{"rope_fraction": 1.0, "attn_scale": 0.125, "lr": 0.00584, "lr_head": 0.00774, "decay_shape": "linear", "final_lr_fraction": 0.0}
Each number is 128 + 32 x the weight over its row's rms, rounded and kept within 0 to 255. Layers, rows and columns count from 0. Numbers have three digits each. The size before them is the row's rms in percent of the matrix's.

# layer 5 MLP up, 512x192, rms 0.116, rows 42-64, columns 0-95
097:117187118117086174125189106106157154070075114151124142137176131124153158134059182139138149126094117097143134069176178102146206176121125174110135136148161096138147170141101101102128110073033135151126084179071085100171186086107121109130151117083143145104099174106144114130116189099095127130
104:174141153121092113066175111140134146145144096150135129104062118128129080094036069154129118163185190135107125097150120105114111134099128133137166099073117162136112103176203081124140143122148143184137138167140126131143067036160143184097132159142103118189166179091152159150146132096146095154
111:157141117102141151101154092169111162152099144110134103085178092071137098082124077063107158123126121158040162153174145117169167170141122120121131135127157166119127153120132118175143109129124143126173096119121139149116173114169133130171144130094121133151118057120131144102146165106168076068
102:103115110140090149092072099093130157130161144108113109126134129129082115120158128133135136120164123184117118112145138128125144110090157239164090101153137162136135173097108104115185151102103076071071064168069142152157099208141148202073148109162065091168190124136156174141120066097153122147
101:098065117120068173074099103143186101129108109092150125070071112168128092105140098156140109118041125190114107121133105165133144174171124065110094115146114151152165122144125105184094122150125165140094164094176104100069115067168135098170172102094107097117098183098194158197111135119206131076
105:097149134094089148109169095146190112173100117162206190130119102100105123110127113089122121095119118110144116058137053124187157136101176166109127067164076171158099095173138156149149161098136127126170153115129091096098120149101080155140181146051149112139153126153101105133077172157187146126
116:191170154161190117092164033109112141120108127094151143095162109088112139122137107168132104154136115136141149122122108147098161153146105103133187118113191135179196148164144150096078115175222144133112104068141154119138127109112156116117115147115133154176078084065080160138153171142132115079
085:118108150176097162074127130110111108161160162184145123126169111118173143109105126093117099155113163094093106087122109162131168109075119109105152103073163164110183157127145202104133178176150114138138115125136154076132174094077103093153129199128119131108125126093092109172079127088140090152
094:135137165120111096083199137100150142077159117117078139117124105143172185102175140167097094084082166110140039128052139128138181172162137160104115159117152145081113171127123116114109181148050151114104109144120108177119127168081072076108129130119148137156140129151142080143165163133140095112
108:127108123143119117140050170178118084100156174080094098163113113128142088169183128108148096113132139048111174143166121146120108101132116107136084133150171114110105197125109145131120145140096113201142133129127056091153187152159145168130085158161121094139049132101168151137109091095133190127
109:102173149103123166137108116164094118101121171124102199117143151112119157105127120079132141127110056187142093103126114095165144174103147140058126090119119124132153163157183177073176127150148172106181142127063075104135044098119132185106161178181105130149116142093187172114142119154089096133
109:140182129160157115151108129136184228134161154151114103132127092127127129119142147122127140133129155087099068095123130135085094118111152146127153158143113082112096172133139100107081101125122105160113097112131160125158141154186139137148133090095105094175152119150087131080119097141129155168
095:089163125136096139082206109114106148156120139056129179090089106112098108161142114173095058101144118148159117106097062123101100155097152106095172098140121127163098102122157060174058089111074168114101150115117123070107181110092157109120119101179183136062125087114172114155184149152199116084
097:134083142183108102147140124120090118120162137120134108149157099131088205141181134111071161081143104061099130155151102100112098080088124084132104177161129103117164209131061152174118165120096153119114103100109142145102118102160085151162078106174099097135142090124133112128084158159064129143
099:146094092125142160058125124094111124149106102135099157127127159136101064089123145149123092099154130095104087098140088143151127114134137125150148109150136189181115098178078123118102047127133120129187133109179140139175120093118121106149105136167088123145124064173095096095160086162158148119
096:101150168172075154153140178091210129125123067117161135137137147154166170137181091123154145150130157197116094093106105121096057143135139083093135144085102127098121132141191157142154097082124171125150186132116138142124178164100075128126184166104064166134153103106090141105124166137055091117
095:099119160102159103189132152106170069105137095183212189135136182100080095116150094110146089150152161165110132097112175116142155100159087148107111137097143145154059126132089132124016162146094161141140123120140134149135084102140052040133124158138163162132082151102149108088158139084136138155
115:106108156149156106084177108111095095104132142069164092170080115088127147100122093153072150146112094133115156143149171153129132203157071160161111080156159157070158153103154106104109127127089147120114167190127118135141138171132157054117096060126113134100099162094184172163086129173122136108
096:059079109117131139097141128071103103154147142081110051098157142078167217075157072077188154131037151081175132101152082166132146158166137151142144157113154077101139138122124173075114167108155137144180159106105092170122163146064150087147148165093127169102094107120097121145114158141219106134
106:136144138092102093152065118139130077084128152035143164088164169173113117130199135117139091078175136120122087119145166146116062117158139143164117087091120132210137188192121144126119126197086109124068116128099132099110098173066146132163071151173079086173188115119166064082159068137088118115
092:161156172090078114137129102118119226166099099132112081130186134133151144104140147137099097074106125157153101098198069121140078087071127087134172126128092046094139122118175173162131139141112153122173189116113078142170097127109138085152160129101164152157150070128207034065057132117121182129
114:117102126104194163143140113115143168160136101150144113116129124148050132160151128146117085077150165158115114141116176183107105118105129107125136109064187116122131120173079107139114142128126115210177134113125120096164074124086145097130117125086082155105103108079179075113157166094135146141
094:119145075121113158139143087108064124115082167111114185193089124139119147170161104140149136168140114125103099166121124162149087119075198185189109160131137092089178149135156136073144096128115089163114098116121139067072127122061116167123119074080181127088127193091117087163193144107148078115
# layer 5 MLP down (transposed), 512x192, rms 0.0373, rows 42-64, columns 0-95
096:083144116170150076066085138168112092170123088182153140114129181106085136114136150077166101190109180149120111115098143124116119127161147107127082150129136164136187123137171131171140099115121130209149127133147131120075188103078185133110129102102095156145115163097141131107137149115120143143
104:116119162133135090120132132103153051104111137145093049041157177148122121131151175083103177079159101113129069112169083124116109158130119141083113122150149109107134120102091134141155136142135173147096155135099120118114123110104125145179109099197120131100130120135109097081138104131154176146
111:101171108122088162147125101093109194143174136128180144127158123159088140135103076126151114133138092109193116095165092142137129081149130124115173112134190145107117091130144112162106114090140123136109093141060085152114124057120107137081078104126115101132200123138133112116129139124110096202
099:147110078125125085108151073115103125151093099129173117145082165088141153148051115126073152132143155097095091171124080127126142131122149138108132092138183111144177115094115138099122143123127142107183110138169129068109125163146167092107095137099122136079107127089153154125151099146148137215
100:102143170155156129126120166153112053120087118136125087163177121123159110201094121122175071110159132126176146183110142143175123100090108138181012137084113105138117086083112155122150139112140146099127133107097099156057190158122141199082095139138154136136190116157105111111124131124102118151
105:073105155133141104179146161086126125175160127183153159144189135173091109106184127057177152145127126125136128091112102073077163106109129100137112150116069153159186110146178121139121102128112079171161073136130181111079126179104110136141084135118070098152156160104123127157141173039095175113
109:125162114182156103172163176104135124192099106153140153129159118131114134162131089154157101105186172125130184155088143140193171101113117048132132125137178111099142153160186115089109127140069144103086148126123158115117231096128131140114186143090090120156147086111136160137136113106046092110
090:183140111132132076135102096137167117113123172039174116166158115097133105137084059169196159104132090122150121106219182146112116113138128072076158155179092077096037155119092118092117105115138110072074097148096150131167095093132188105089156123134088128113140185128154118114184143157127122148
094:109087148183143131107115114114158138134112130155157124168193146167107120133112116066173149141121092113086131105096112136086102066162143127116127102161123141135140170140160139138164069087196158186133150108153150116127147153147137139129118141116119139106151101112080181167102153081119161113
104:071148126087144135160095138123122087086130109125117091133085114119132099186105170141149100167141171127116148125109149118116157071107144165176106123133125213144163141142168107100066093140107103165116098094152163075107083157114068157109129127140179154094175158122156160145125110139136090114
103:058129091132109104121102126118102138178174147135135167105177099172145088130154099132108155121065133114077158087153139118120192143149111137118133131167141142144068137158137180106104121119124194145129089194102164071111130186122108117112096158122112121181144153074151126032126150112089166191
107:088122148127144143120133106152130161094200103166110112128121078162171196125088092154078159130134126150139194115143114151146125141128088055120137114179111132121072134121109117042134144164117117143149108162153175137167123131111145140174108127119143085172101103188067148087085138114149144107
094:129100135148138105150133090140118128122167148129120149071131090043207031093095132044185204100104121153121117113118161097105137163096101150158124182143131157160095083114114108100095124128113113123152090109129135106133142181185064192147148186073101107145126135131091144137145122132138120123
095:122141121123116158107059114098171168131119067084139126115160155144185139168140062090187112115143133181121150127123097129112101164120087096110076111118139149150140114136150153199134118080128108145107119162141128128180195118133109112114126174096121116174121082089107152139133153084116146225
109:133186153063149156092157099110117152106134175163145143143131119063144119104111161128204151147153140115150106084075106134167145112097146166178154145137123106112114169172069148155081086034072150123132124120164149112111178159168150163113086132149100144065107078123113117089074091132188134168
097:172113111116096094127106119153145218151174130097072170109079149159131142116149140137126133109074103104132122074116115073093075171135142133167172084097138064170161153177105086125185175112088128122098134081109138135155084062105147093115096140119150121164159121163101065132164164139161199124
090:127080092140141141141121095112092110095130204132118159138077132145202143127149139105073079146135125103124162118130164098129148145104113124063180133088118163121115139123100118091177145099147192142183142103055101108206137147123124210142174119098099147149093178116099166095103097176138108144
115:157134065092083112150121114036156178116129096149168133152191137206137114153161152089164139131154180086143143130104104106077139082130146108118093144139100152146140125136109138133134103147134115189165147164146123100087165165115123183122107165142128133104159091109125130129119131019105175104
092:112110083125118128135138145180125107151062139135102112097151122148141059149140130096111173142163202178121136107150136117159133183111124116055144171143116136103133085116168131182092152186147115136105149156142142128193130107120096141096101099093181114096124164146130130115081131159090102076
099:097100102161107104165096084135146042152101217082128165131085171119092134157122113082089108140161097118160079106170135044151151121155134129115148128163065188127153077120116129142141129117153137116102133179148114073087171185176133112130087119139097108063165110158151110140158166141179090175
101:141118144104058152107121173179153128108128127113120166128127150130077097140115085174155120127177106110116113066134144150112078197083199126103155105115089115146144142144183193092106123117150139151079152155144151119102060088101140136121135117171115090172157084172092110139104201176118181193
106:129184100092147126119097128110082158114128115118118078113103102150145176149150123138156132107135095125179166112135126104074064090112168139150122130121208113132187151190141145091156099152145125149131184093095153149087072087058131166127152117164118159117141063151127149163109083169059151118
095:117117139159104103099155139151146127077137134068175098146143154147135149138091166126042136114140099135150099192142146144188111094092108096098115078099116116152080059051098099102126165141108192131152127132085135163197158091116135077106122151142102130102101226138157112123111127173111118136
# layer 5 MLP gate, 512x192, rms 0.115, rows 43-64, columns 0-95
099:167155125125078160127107108094127109132123132110098139068144093116153193101168134165183125093106180124166113150109096189137175175110127107103123127154132119121035141110133143126145146171053166142106059092076147113167146091161078139154116043143117081193157154099084167124083131172111160133
113:135160123136118168141147113191122126172096126146172117115069145045191158136112136104139166168115158155076088109177143171120063123103117168074156139110120152098158152126117087104125062130110140110194091150136090242098187133145133134180186104116094134118177106106108160156109148089146137160
104:146097140217176077105135156140126146055126170114195123104103083114120093109128099170126113130136100132170128094159109119112103133124104150101135129154072117119104096110132099154118089111118152152070154128121185114151132125151120143151082112116136106100121087171093159100137086077103141185
099:119123137129181142134130157096132099116140185121075112137120095111162088153132169123127172148159126136148157159096102139090158053100142062165081150077136146114104135088149140115109127143087090086090136104135096102089172197191099099128118096072156089111151169128127178188128158190165134158
104:112172149133110116130138165086107113127139114138140148071092095180148141115120157091181152134147148097139105131093152117128189086123108109092116071087123112127150064055093125153131125117154084101064081081192129134160112052077120118150130158141147115145160144143201136078132150138154115089
105:092145135076181115112099101114148156139064161163174200150142078116124172157109124059171097138143144138138105146159167078171159051068155177100143046139190129166146119114150104088145079095151163082102129115105111160148163135109164154107086108065105143111127076098072154154180110136109123181
091:117070083108116199092179139132111106086165063124115149089085124196085124186188183108092116135126126134166116149096137100093132142158134168148115136144183110139160110186185090154169182146175110178164134131163079122075098137103082124173073122128145141141138127146103139139145143161128124134
101:139125164174096131028086105078094163177064139106117170122158098154110137129120167115109161139129049155122156115163130139138071150127103167088202138156129129142169121074103132134144142162143078147103135070141157110120109153131140211133123154171113175122171095135091148124107130099170081175
112:116159115057089116168169109152142110164142196207140185155079097073168174137111118154180057113055118134148150109139124088138142163116133133101138143054142107119095155148117132168120135096072117096151185141124123126092118147154185140181154093104108117085139099106133091136154101131106127101
106:103137114087059207136094168100141101156112095143133065124169135192114168154211062116135111100149100117094073093116101127136142133102166192122138089129163106093107164173075104119147152116152166169148087148132082178157122103116136107137104088126072122090162141143196111175147130122136099130
096:177170121113186120113125174153201125186115115154131143125105045131153117015114102151089149167092159149107106188115117152155139119115096127132091161084138118141120134102128121190077126129092086151115154131173129106130088165069144066083156074116151090139114149121118121123143130105147141127
093:093146089133056151097103169136071152150056168102105191073086142082069104108111098091184137109108130156101127175120113140094058152148142135131168151142137121150077148146118147140151123168088127115077122160113147149112151098153103090102154090126106184131141152086131111155138110138158063084
102:128142141139042091132109121126152114110161149105122137153198137140104160076131136165195110108140087151168184109116114102134052120081078109189169130128132143185050165148137124172096105166089147132138113059135182148185137136176136102111107135146214105112111103121144095185090049145123165108
086:182160164152147150083105038185112127159156143105151121168148102191148209094127129158156105164157133167153108154160139155153093132107075152074124069097130081149084118148107168133056110115093130149073126139133158115156131096105185143097156145158093112111089151092168104147118108139099114120
104:148183094130051079114145148115178133142110124104143143113083154137147178109156147130083116132145104107096107048159182179113104162133144128191166100147109103155174080161148129145152166067111150154146144047144121104151146127128105111096133099134121125127150098175170094114154174189126183062
095:120071155182093154129128056151093123116147153105144109084120150145127225145188091114144125140088109136120216139078144144126079135090122073136127154167118125172081159142166134168112130128123161138101141107137154157198146113099123143061149152138148135115146144086151117101108092128192167142
122:162161134130140095146122126195093152174161131147136137120117118072098148158082099130074188168163141118105120135164168106150144146114132083138150119118146135151099147068112123108154124086110136100118106125082134199112162087123120103152125103198093120091110125129149116081126085241131094112
090:143110140143094100167110101125127242144164118161151130128152095157116181121204118101097082145141104125075133100194166090144129086129084129116125180127142146097103189084163133126147115126098136157149135150146096191136153131056153119178109125128144137112099168146102147119144118117129158145
107:129051103137107110109099099132102186143138130113114134120170151114102122106133040171114182122121121106115100074081167220125145160115165100107126062169157116063165117145171141140103149155112100138132158142110088135086141122169101097137121109107121134137054111134149210178122171087159090056
081:157131192148093143130171153169138117135157098137176157096132156132100102143108081147139142101158148159196072100103077140063171141125096117069168122161121131134128128179130146081102152126141135126116152149164119109188111093183121100089129154112154084160067123143151196138151189152147103176
111:090131143065127077153125053110139173140108136089092121138183123199160111201093121094127125116179153145117105145121202104162106144100130134120136118091209117055108163160094125106191176121088169196148167155104089154163078087158117120100124095096111174101155089074141190127073116136144126120
095:151125159122062153148089125139174107098152138108123101099116153154172124125132133118128165131178163136167176121141076066065154099120141085142130157108150071092081094129090175096143066172169069157118124179140157090143132083170111149149100141159141088116157101105138160113115116160153100156